config = dict(
    n_layer=17,
    qk_norm=False,
    tie_embeddings=False,
    lr=0.00306,
    beta2=0.98,
    warmup_steps=471,
    decay_shape='linear',
    doc_mask=True,
    dataset='wikipedia_en',
)
Each number is 500 + 25 x the weight over its row's rms, rounded and kept within 0 to 999. Layers, rows and columns count from 0. Numbers have three digits each. The size before them is the row's rms in percent of the matrix's.

# up: layer 12 MLP up, 320x128, rms 0.146, rows 272-319, columns 0-63
# down: layer 12 MLP down (transposed), 320x128, rms 0.141, rows 272-319, columns 0-63
# gate: layer 12 MLP gate, 320x128, rms 0.15, rows 273-319, columns 0-63
up272 102:505541530489518509464507522533522516511496477495480468498478483511496489519551492485464533482508518525487517512488499448497529475543552506531456467518500508488481534483497489485527469499523481
down272 101:468486504488471485463502482506509486513450532531486514472558448510481509517474497513533519523505521484475486493515488525500508480479485508488518464452565511489509494511559474441518526496474476
gate273 089:475475450451514502461563533464519483472504494488488480499511505464497502519496510472510520489482536527472487459528517483517566519531540487477503485528520499503496490550525500504460521479525471
up273 101:471501491511490502505516472523477518531489512477494500547479501481544517499509547473514513518487482498511505494513500480552512509501493478494509484521473482447509446487520484508511475519519480
down273 101:521473502518496509503508493484527463484490535486480477466523479510517539516478521509507468530490529478522513513434532541491470438485471485510544481457507515485494458494477525489518517507506528
gate274 106:501517507503477460496497489477513482466492508502525529536510448458506507505491551478478446499516515524507526550470557491489528511506527479518502512500490525492504490528488512491473501456477535
up274 104:479488486495519490494502542490521457538509481472503517488538498516514483472506468521477475478522479465551508538504475487538484497511526514524512512486474499498457514539497502462524523477489563
down274 104:517531505529509503460482510517432483543506474457516493492545506527516469427503484473468505493512502522510501479531493525538505528465560490494456491488493490504517536482518452458491511496503514
gate275 095:508528526521514476504529523487509504518555489510473498466493493471488506532514532470536472502487522478481510481471542501495488501503510550477495486520476463492540513512486471524516476497509477
up275 105:523496460489485466490476510467543523434501480491479473526547502496494486538536506475505490480490493476538492496543496459524467505511415514487490501499494449525522496495489523499508482514456526
down275 106:505526498507485489504534514490508519528538514532525469474500459482492558465516509489459491510507573505534474483537570482503479528483496504480504524528493494487502497503484505489445474513507515
gate276 091:507418525485491508523505497450475488486496517491464504517505502496537466512517481483483465493445472480512502543552513499468480504525510486495508505531517464502518504512485419523477484488484487
up276 090:482480468507505509515479562493496469545500504493536482502542490486466528461478529456497481523494476514510488507500475513493513462520538469495462512480507548459554508483469515520529521507515522
down276 092:479496499502498529492532529504486505491478509491496484504470507514483514482478511478499427456458474541508454524481514511471498461513465514484489540483519469453531485515489468499508462543516536
gate277 091:532484499451472453482508536488467543526495519565509518477479483477509504513539488463524493514541481495507476485478498461501520554539514500493491537514511525490478515498471480531481528495510485
up277 100:520468534470513515512484525502475559477515479566527502506498504511493480477497507473471525505475525493548476482520487490462466523509480494531514520516492470528467505469495486535513538500514478
down277 100:476544496537486542531531506554544465512479478455502491541531477512482492529470493541498450491482524503493521495509489493488503480475470459496500493520489467502498507487531473503507480551514454
gate278 095:511492465552513479523515536492531508493508534505488436507526471467507544528499477474482485467502464453495511494494517519466494504546508517486483512495487493504488497491460512505507536537506451
up278 095:485475468554520562494494461520483477511504518536459464441512499519493498479503490527529481515444506477479491491493495459492459529495477496515496493512524468475519491509499508459500518515498474
down278 095:444480494510559450532451466460505473499498485514532489509493458490496524527462499476491478468564539515489487518484465517504524508515487507457510460501522510524533482499499508458488472489513496
gate279 109:477512460530469513495521498514526500478488514485541486487534476508503557502471501539486477477488530482451497499506520530471517532540508471530502477506489493472503536550499484504453487476492506
up279 101:490521480510467514480533492472513495497457485493498513509501465532489511500496519429497506471515529464493495527494512511458532445504520509512494508489494466470483528491479498498511500499524504
down279 103:500458494514495489519433475528495469482491503486469493469479529536511512498489499571511571489500509531498475462487458496473527498529506495475563495462552473503524491549503530522507523518493508
gate280 098:495484513496521526494509494506477511480450496501479493502450506489480545522464485526521470536472475479495500509495480478500521515482490512455496502461496467504503489509479480510497477474520541
up280 098:490512526493498529496516480477489520456487525480445543492455506506478502519470446521541502500516511500499500499514510472501506483497507473486466494498545544493486496516507432488527529500476486
down280 098:449539535489500492514490464525515478492467489526498488455507507495465479496524476463477485495502480452443488429500464419484494515510495501537502505474507531477510515466486510518572510492480468
gate281 101:493518470504440499472498472445456519524524532503489499478483506470506529519470505460496448542506498477492507477503560483502500512499506508481508514509505485497523490479490439520504510533507482
up281 100:508503554476464509469498502532474447453552480511501482512497502482511467508472473486482497487528515490498496498498522503472493454485482491477463494493477502522503487479484530465502582520479474
down281 101:463490521484518539483511490518543535494479462525483498461496494530480536482498517511476485505514487487521518519502497486492476494529530511491465460466473512545539512516532473516490513529508533
gate282 106:468483456483495457508491506453494535531513517501519446492494497469490497536514534500530482486520514498470523541479512474481477501552495566522525537481495494499484518473452475490508561491501522
up282 091:514500473517478444551496526446492522514489500519506461492489477502484490520484477558546491486529487479443478513475453519514490438486526487525497527482472538489449518499491477462494532496512540
down282 091:462547510482489533514478504501521483467495485535498533522487492484537461485492516495483499514500470468510533490518465493510462516442501499493495482532505516507492520568500514519527483530524528
gate283 091:512550475544501501503530492481468509509525524494478519506491457540494507552473538510489515495545533493501469496512506536506530486490489503482509472507519500507531497479473503521433472424516492
up283 099:452504498450535506476507512512503473488492499521507457468449534445530468501518469509524490490527466532487527493472494510480484515448483490479497557452501482473496514524522527524486537505519499
down283 101:471531480484526475462492512506470506519499529492455494466489481484515482530516505518444498487495506506471476517496493450508523533491471459482485518478505494465515525493541474478450526431481442
gate284 105:553535508484505434503526500526485470470474459503487514499476457475512524539510471521516469504474493512524514469517544467478480501501491511487452508493518537500480509501482493468478490504481497
up284 102:512505512485486468474520477475563465484515517529520463511484489454498511497471489494524503475508498448523502484547513519504531517556502459537525498507531481461467514512518478476497484490525506
down284 106:481546495534503560492454483467514465507489525487507481555504527543489457475506514511523478549495477535512519525481477478486535513525496498466516479509520459479549497524501528504512511524524450
gate285 092:524495463456496533497575498502493486492519480489498477506526470508513509503506510493484519500477501491522483496518488489454523495487465504510493487486454513485526505508463503528522460469456555
up285 094:472498530516494516526423516476482457530511500503480482527495482488483518464500488518448463479536490496502531498472515527513484513538483467454434522522493487542493481506520519467482491540505433
down285 094:487458484472470533483594542538502515524489515491532502510521482518464473510511473494493508458528473509489502504512494494525477491536469513492511485501504466480478525516499498505471487482486548
gate286 097:520505517526515473525498481511470499517483488456512488513475498514510513535491523499403476485511491487516488499509523523471508494523545525494469486480507503543479533509473476530521472482465526
up286 097:485506472498516491506500471513535459454493486476493554425464513505478510490489515472477495486494480512487489520492506489486508524498528505452469498498560489532511516525457467492459502503445520
down286 096:492483478520515537526495485520500479500495507505470500508517530482475516523501476505478501446491499446509525484449470500532503513488539479508503528457488529489519475463525521529493509506503508
gate287 110:503532500508548471477563524495529468471556493482549518475518465527491474571499501453469505509476509501469463503504511484507511515487472490486484472491481512510520496531464498496482498471485519
up287 107:497452526515484503486527471480504494438504500479460487467501494468512480492480520519511501461513469503482520472532541499472515475501487492561473463491523526473483531517499478453504459503499520
down287 105:535537525512491526524499532519454505468508513537519513468484512499462470515499490491483433505489432500467509459501506484474482536529498486525490500489505471485483548503510454512446505541505494
gate288 085:512540459494504485517446464505517478535498455555483518538506494477476493500514507520528443504528507518517507506508508492500510497527528523493512549487483488505458487534480496540490503455515498
up288 087:507527489469528481500472529474531495507488490526497471513557511479542513488532487507470456539554514476483490495476493466481513472530538485523471513500516481492521508517471531508482512498454522
down288 084:482478507513503534511374459522473486493495468493505495475533497502484489434484510513495520524494515514494476529549522495499478503518487536456535536458491471510459507483505484485491512488480533
gate289 099:492533479495502497507505472490499539493536567493477521517478517504502526520505495502476480479510461525482473485515503466526495514553501470492480531495520459487533501497454479572495498495511484
up289 093:507512509489509509480501443444494455495459521486518517481509539515483517499473506484467505517462484494503498483528491486555477497507457464510509522464547463492484490491533444515524468516499516
down289 094:477500538436473521520516475511535480517485483479514526478500514529458496495458482527483514515504536490490521497538512507505499517487522505512517481486488500425510507498513503508530487464517547
gate290 103:534503518516491477496500516502478475557509503505543452488524455514537488527510466498480474468520525450480463486487515501512485503489474496444501475513545499487462481408460500441499520506506495
up290 099:530561488542495507513493499535461513557503540534502484479477511508494492474523471529547486501479485549472470532501512504514542532480479501497502504518483479447467509500530518514507491543489483
down290 098:469499496511538505519357543488465528523524523485494520478509519502492511508507485528485504481513533498476465505483477490467488500506503519511497500529505502517499504500494490498457464483497498
gate291 100:472507514487540489480496521546510494525508515521521541546443480504505498505514500493482467559491497515505506526493530465492533512485518493533522523442522506503479526557515505488466493515525494
up291 101:531465479506470504432491481516519527477514509484480525537532514501466527513545497503464492490471459498463556491420515494469497457448529489496508497498484476504495462504474489477495545505464502
down291 101:476503490517530498535527475535508493491504476523489527512516512479493468503469484486484486510514523506476528461462534500473479430530481487517497513491533517538496502517548488492446463511510511
gate292 107:496527477525509488479499540496506495498487502477493474509464483467527503543534446531519498507526452500502523463477499481513511510511498516479522492506519461467513466468481516540509545469520490
up292 096:493484509545517471489505550483515512513513517526523470466481499507484511540493450478447517515478485462475510519539495514475516488510509539527510507542508491449440466490540549485531527501487482
down292 100:448489500439497468483563471453470479510490480517481519487520478464531504495509500480466494497516562487523547490493539499496504480492491531473477517525495517488533457510538478483498469506487485
gate293 105:520476496438497504472520491493488512528468514488515502510473486500454502518479493496512463500474496525464504509517525488550529473506499521464506497489470536523509457490501475481471436467454497
up293 100:520498507487482517437510476485486534480500557521506514509510531465499522515447481518503510525526456489524472443482508508467491530482520443497524497453492525509524505512509537524484477500481435
down293 103:536489494521527529475554494496543490541517477481557493534480465463514515475524453488494518489501543468484516532550522476467473513567520459490443487518509502523491497466527524528445493521475501
gate294 110:486533468463539513469516488511500532474467511513512463513499503500490511563489489562528479498510480497489533478477542473522536549493469520444489505484538475477520509495490495496469526497486484
up294 113:505526518516483458508509461484511477523493477515529537507497486469508441490506512473499501498541499506510523508504490538496510509462519497557492498494496528514465496547488514494502501509509527
down294 112:491546491521530497527517515483496508466501510487506459519514450489523498487500492516471480489539493462486462517493509491505507480498529494518468524504500489514499479485469533457478540457505493
gate295 100:551504523495518439502521477489525524487464537487520496450501507516497510537487461489488454474527492505507541519483549515538533502488515494482546516533490508490493475452480459472473534511500518
up295 099:510509524539492506407521475450496496469507537503499462475513484511518488524488490487559532496535528486501493509478518503507497550484527499482495514521553434500497491505535512469467491496455502
down295 101:485488472520520501469442498556486500491527489480519478522553525514471529496495535513492527523489503489511465533474475504503541465496449483515527481499508467505497500486517533547558522505514499
gate296 105:476535477489504468474497538515487535483568484498498445511509529502498500513533547494525457545521456487496507503496503431496523541515512480513512507527507461492515490481452494486491521493510470
up296 097:469471467523523488505514458477556461537505476469516486492469477523490476473515463492467523512556530493478480520497514519512491500497493483493494536481508497540498529479518468498500487505445516
down296 094:509460524470482482479489498518428482509544506543533486497525473483474494472498496536506495475506498476522516505539515514479501531525508478536502588448514512527511499517517498517485521481460515
gate297 109:522522465500510527523582489482493467480529476546514509518537481456537533517532498477501485517514513492491510473477533538539498486513525524526471493439537496479542521539474493521464485486520541
up297 109:498531515537502506477462438532484499528505536553493501553530498511494458515502518536486516496504531505473482511530527490507500537473507505498529516478508508522495498492479483514534507503460511
down297 110:506508481483506503473559493484523490512511528488531539487478503506487535492496536499494505507517504472474510504529527476526470503484555479489459475508555496477481534505530526472487524465523465
gate298 097:484516496486507499543521470479470485512531530507470492511451493519472466489521528511511471492511474520530534555464505460484535471440502470490503479519484477516442540498494535527504502451519486
up298 099:493480518483486492485521537477517533483498506503529458529478520505477482528492476456478517505510490498516523536491482491535460481496502530474504510548467497514521495528542480497494492544452520
down298 099:513494480486522496507469468511509480509527537534467480535518480507498522518524437578527471501524488478455505524501520519503502526501457485516528500438506492467516473484541485540513530510460481
gate299 107:529446455498491485490576554466516500523468549469518498531472475516513521565538503480485493515486541469524490492568538504494526515469488491526523469514520500476526508494480502495488490477527532
up299 111:558501540498492544488497500517478502535485468514524577523516465438488517504489545506522515490497517493524490470458500487536484517479491476496517488513476501474560459489502521470521515500503544
down299 113:510502501487469538504508506506528486488490528543531527485503497500484450528476518521493484482465505519484471486484505479483515477511466513514519432483475500498486491473474476506496519464481523
gate300 103:548512483495534536476517468479464516520541502494538514482484506477516518535509481478517473539492443482551461548460490501514493507493464491501554555555523513488542507520464489518470510489484543
up300 094:477454505520476521489531548502486510520522520521499483491511511515523528505483495516512543491472515484510517463529474468486501519517501514511477490509520469529537495501459477497508470505487534
down300 094:508502498490491473495465482461471463494539448514494518488477560491518478457496517545471429504470490450538471512462489499494496509512532498468509507536504509541473484487495514510502506505469529
gate301 101:524566469516528506511520472507485527527489502518485514543472450490496486542515488474508483511493509470498534515491504509540523508522508536514500496524518495491526492538514529493491506504456542
up301 102:470522493441497552546508485479512511509518483510511520526487460482529502525550510467478506514528528497531464506474514479502486499456502463522472510519468506519486525489503504515503535477492530
down301 102:545496484500520530484501434478504487504513484502470511449480471502510503501497513500509472498475541515563540479481500507521506483499521491496477507502526484509498515492483505502481519470488500
gate302 098:536489493495543469454496522506519539505515510533505479507536491470510460517491513499488490480478518467502464465551517493425536487511528524535484497491514493500490489548520464510467538478496499
up302 090:513490512448494496507500497536531510489469454531475521513504442511518525499498489495475510518536505506499511554511524512521491505544492530542468505534521528507471537483503522423442461510488514
down302 094:506473493526526509505560509471470539446538500516527474500505534479491496508468486497488498506498518532477482498476509494461481492536513456538509473491561510475502485504479485484512518521548494
gate303 111:515513457517523475468512572480497501453511522526470476527509482475522480507521476504525452508483494454501477511503514463541509522523459486520468500464519537467522534507501488482464511509526513
up303 112:552527511509471512528493499486497494507462520525508492531495508502513495516500514531524542483500485526507545502487473493515495459483515471509526501547507504518503473487465522539494469548446506
down303 108:514516465490476478488539490460489547474525524543478519492520508470533506544492510479523499485590493547518467481518564517510465527537505506513468454464525503519478504503516487471511511540495517
gate304 094:503449501511484459506506491489490542470488569524526498521498494528491503490504484501496503500470517465496497491459500515474452509552482520532495477474471457510536499491490500490496502433471523
up304 087:490486477505507487468536518523568522501541479466496472475517514515515495513524490535473498507500492490497498515496524495493470484451481517526495486461490478507522522509510479562543503522476503
down304 090:503472515442535496486489499467470501527500532487435480504523520471516470484509519466530531496489485515495490503509431472481533512513508528503452535507517547485487528471456473508499488501512495
gate305 093:520461474516510498490526540514540533467507523568497491520480506503474496530551527483523496529524486504492487518483498477507542508539493535505506508507521539523513513490511446510500480450537512
up305 088:495483499526472511534498444490496505516513536524531499522484502481463489488503493492512502497485527489505479509464480529430481495521503503476526520435491506499461505486531525501509496496494492
down305 093:495543527500510490481485461501529526516486501451504508480504491469481524539526520507471539545436490516461534500506511472505545502430483468524498492499516469500519443500493510436556495546498500
gate306 106:519506495475530475523525504466498516472518527488493519505495475480505509534534495476453447515500523516501520473493528464525462505486484489473491506480481551523485498503517502459499507465484509
up306 109:479480489505491471502503445503512498525539528513494479495519518451476441514538468494495514487499492461464481497447487506512463524541513511505484548498494470497524514460491537486515473546525466
down306 106:468484484524501520505508474480494506509496557532500515508464500465485464467510543463467517465472488525504511486529518536512515521507529495505487460490496520474558459503528493506539494491486488
gate307 107:536523497495485492529521510462476511530490552496436531503514463502497519525485488519484489536470509516512507505507554511503542450499517495470504443526530457514501528466468471529496481482499516
up307 104:520504486504506483538508500503487475500497534478487489472527497513500501497483494506488472523564480525494456498511529512481536486530529508508484497501504550568481512511517510500509524503483486
down307 107:502421496498563506520468539492520501480502508487525499517487529505547483487499511454481482500498472549496527500512473489486484559552531525507472511516502508510500489532503484466432460491504495
gate308 094:523497505493499494517504532499526522513520531524509534494478498495501520518503498466517495541534448515496508499499490534547512470511510485452538506506515518531502512526494533575462501503506500
up308 094:511478546496471518486476515491488492472522501510502491572493517469481542512507453513484509520475470487505503498511490529496475495484504509532459522528512489508511508468470474509530437484447491
down308 094:527522525501532552509493483492505489492476496536494457465507445515507511498499500499532501507526526515448503500485558504509441563507525516502512479516514501521488542504508431500469500553509528
gate309 100:537554438533533440558520504509539488454491497483481480468474504511505492526506540509449483514521498458474515490515510515523511451461480508455501510541512516540512487513530517496469491488529503
up309 107:467534509496475523467457499494511488570546535542489510524561494481497520502527509490486486511535481485472482513487489511463488512518533501507541507479498519533524511448452497509507492512526497
down309 102:469551499457491519508495503480493479527484505508441502508515477458497500529520479495541487494508504492490526512521490515516521500489516471532525516494510493550486526465493512479521467520480537
gate310 097:491442518470541490498512472517491477528508546503493518480464484513480476525503501477481499526471483485485476488526493501439474569508476544494520436486495483525517493540483490488509528510499513
up310 104:519494520485523511520493494509473474530470486585498474447470525436484501520496487463516508534490463488472478466511493490493479513540493505522480500493515537455503489474471500467481524505456487
down310 104:466519552490480522521537525495462485496487504519487528497504487491521471481483484512530486472525502468530496482515490540462535509506560523492528524467512504507533462478501519453493509509450521
gate311 105:514453495478513456482540505505462489544537526489464515554478480490513492495501498476493498509491484473503500500556551479495459506509490494504503525510489502525521490540498520532516535514486499
up311 100:475450516475528539456498557495495483510501495521543543510470477520535505474511525543517491470517456521534524508528495470448475510480520515469525486485508486500527440517470502511506479485494502
down311 101:507478498483527507499510511524482492508504513501477480488506524538531448460460509497526479475521478516528484526541494498496475493523507487483459497476520466463539453504494491516514469489503479
gate312 092:531522490491517517485523512491471500510484506518463484513495527474502540509509550537507521542484473463477496438536524489504485525461470500451513522448508496479496501497486528557504484505494490
up312 096:544454497526535516447512511491524475479498467491488528505453537496488468499466523483499499506478481455492535516492532434475513497485509471518500501512493508482470466505538509489485460537474477
down312 098:543499481512510488457462514504493528495472535516490468537486513493471564492493509509520450496515531488504542513489549504455514508496503520481519502523477490491466478445510552541470509453512455
gate313 101:490493477499482467455562524545478518461529521530479480439509483500515498487491486473541501507521510492482511497515531443474510455489486518482480467519484496527531539536518520472495552552459490
up313 097:467534536526522510512495456434448452502533445501525513484480491456503519500506495508523511455538485489539496515508502502492497530504491465537502525469544520481496499500482498493499543484540486
down313 100:526496503526489501462497545488506489483504473459508493511466474477486472493490512529527511475532493476481569525502534448487535475503528510502506443490520541531523498472546502498503523463495503
gate314 101:494507464489492510517518552472509496509511538491471465525501472518502520544493512497527487511541468505495454549554507452465524493487462564511527460454550501529530523505479455479472505465545487
up314 097:502510482499504505476484470496465519532505498536491509457502533469509523512519465522494492491475495485487506474436487535533456510544506429457474557546516523508496485529504504506478511472508487
down314 103:518477434473501458498519490460466521506508526564492492502482477468498491551497503523488484552496529491503515500503539512529503527497481506530491523470486498535464504535427485501507513538478520
gate315 104:490517486508464471475489495562496531484532473540562483540518462520522501517511533486516438498521469466502513511500516530504515456487495530488492490522518505532487530465480518516475504455479496
up315 112:498505485529494483472505503509541458515501470489529469500464483499493517475476533509472523538586502492515493511490482498520539503470484526493562500489491513462549515505468527551491530461496464
down315 109:499483467511498526552493519512547541509528473476549493537531420489470498523549504501492474475475548503507535498511495463531502510482496522483487464512491523496513516477472480528460481482470501
gate316 096:539498465462506464509503484514488500511520560527492506496496448505496481528450497477517474529543494468506469509495495507485547446520468501494493499477466466523515492521504481526490514500521499
up316 098:468484495498496519506526523506484521493531479511512474513491525434524507485527505535511511513455475506464479486507488481511515492509499511503508486507500516495520526501484519522477443507506542
down316 098:483500487464527473455549522503494492500505540477532486499503507470510540503511470522529544495503452483502468468466492538514511469526495524496496477483485488492521497496471518478460476487486485
gate317 096:507478496461503506538523540491460512488533534537503513515488501491456495507524499503517491491511493529495505487540522472533523520523521482472509500501507545500487470549467485495466511496514525
up317 096:514535493523484474490478499514473459537514482520500459517555485510498485472490471484522482540500544539524486467552502506503492521458470543486555532496495493513456509472490504477505501466510511
down317 096:523506473498544501538509460470511528448527491514463587531489531519513540492475487506487490488528485502505527528545502508473501509475507459486451480500516475550530489482520466517490493527463467
gate318 095:541502504485509543521490457455483463543503542510491499468523477479482542508494544517461492502486503508499510477497498493487525501473535470489480470497483481479508506500496472506444499487508480
up318 091:505513508534535494460517499489508474459534507499490548544516476534487480537485489484497491521497480470514532475522534492497527490506532506514485527530503529505538451505466501515543476499495522
down318 094:528516484477502496479488471528504506516502481508479504448493483491429507475479466508528474488546501538531505517472469511513505547508481519480511510506545480478497516497514524535471497478466481
gate319 101:511482489538489512465479539490525515478487484556505499476460510550486542525519491500505467546490493507505476510496500489473469501494518538463517500510514462511522514495509493605508472521511504
up319 099:513561505498509444490498503489502502484542527526496484497460511489532525508498527469483542504460489539509496534490526490512507493487482462485506514498490478498436508497549479492480501503505492
down319 101:473526456556475500515515498488509513558492475531498504531541508507465500457448486519493507521519487463512515494495492524476496513493500521525503466507470524520502510496491531485507567497479464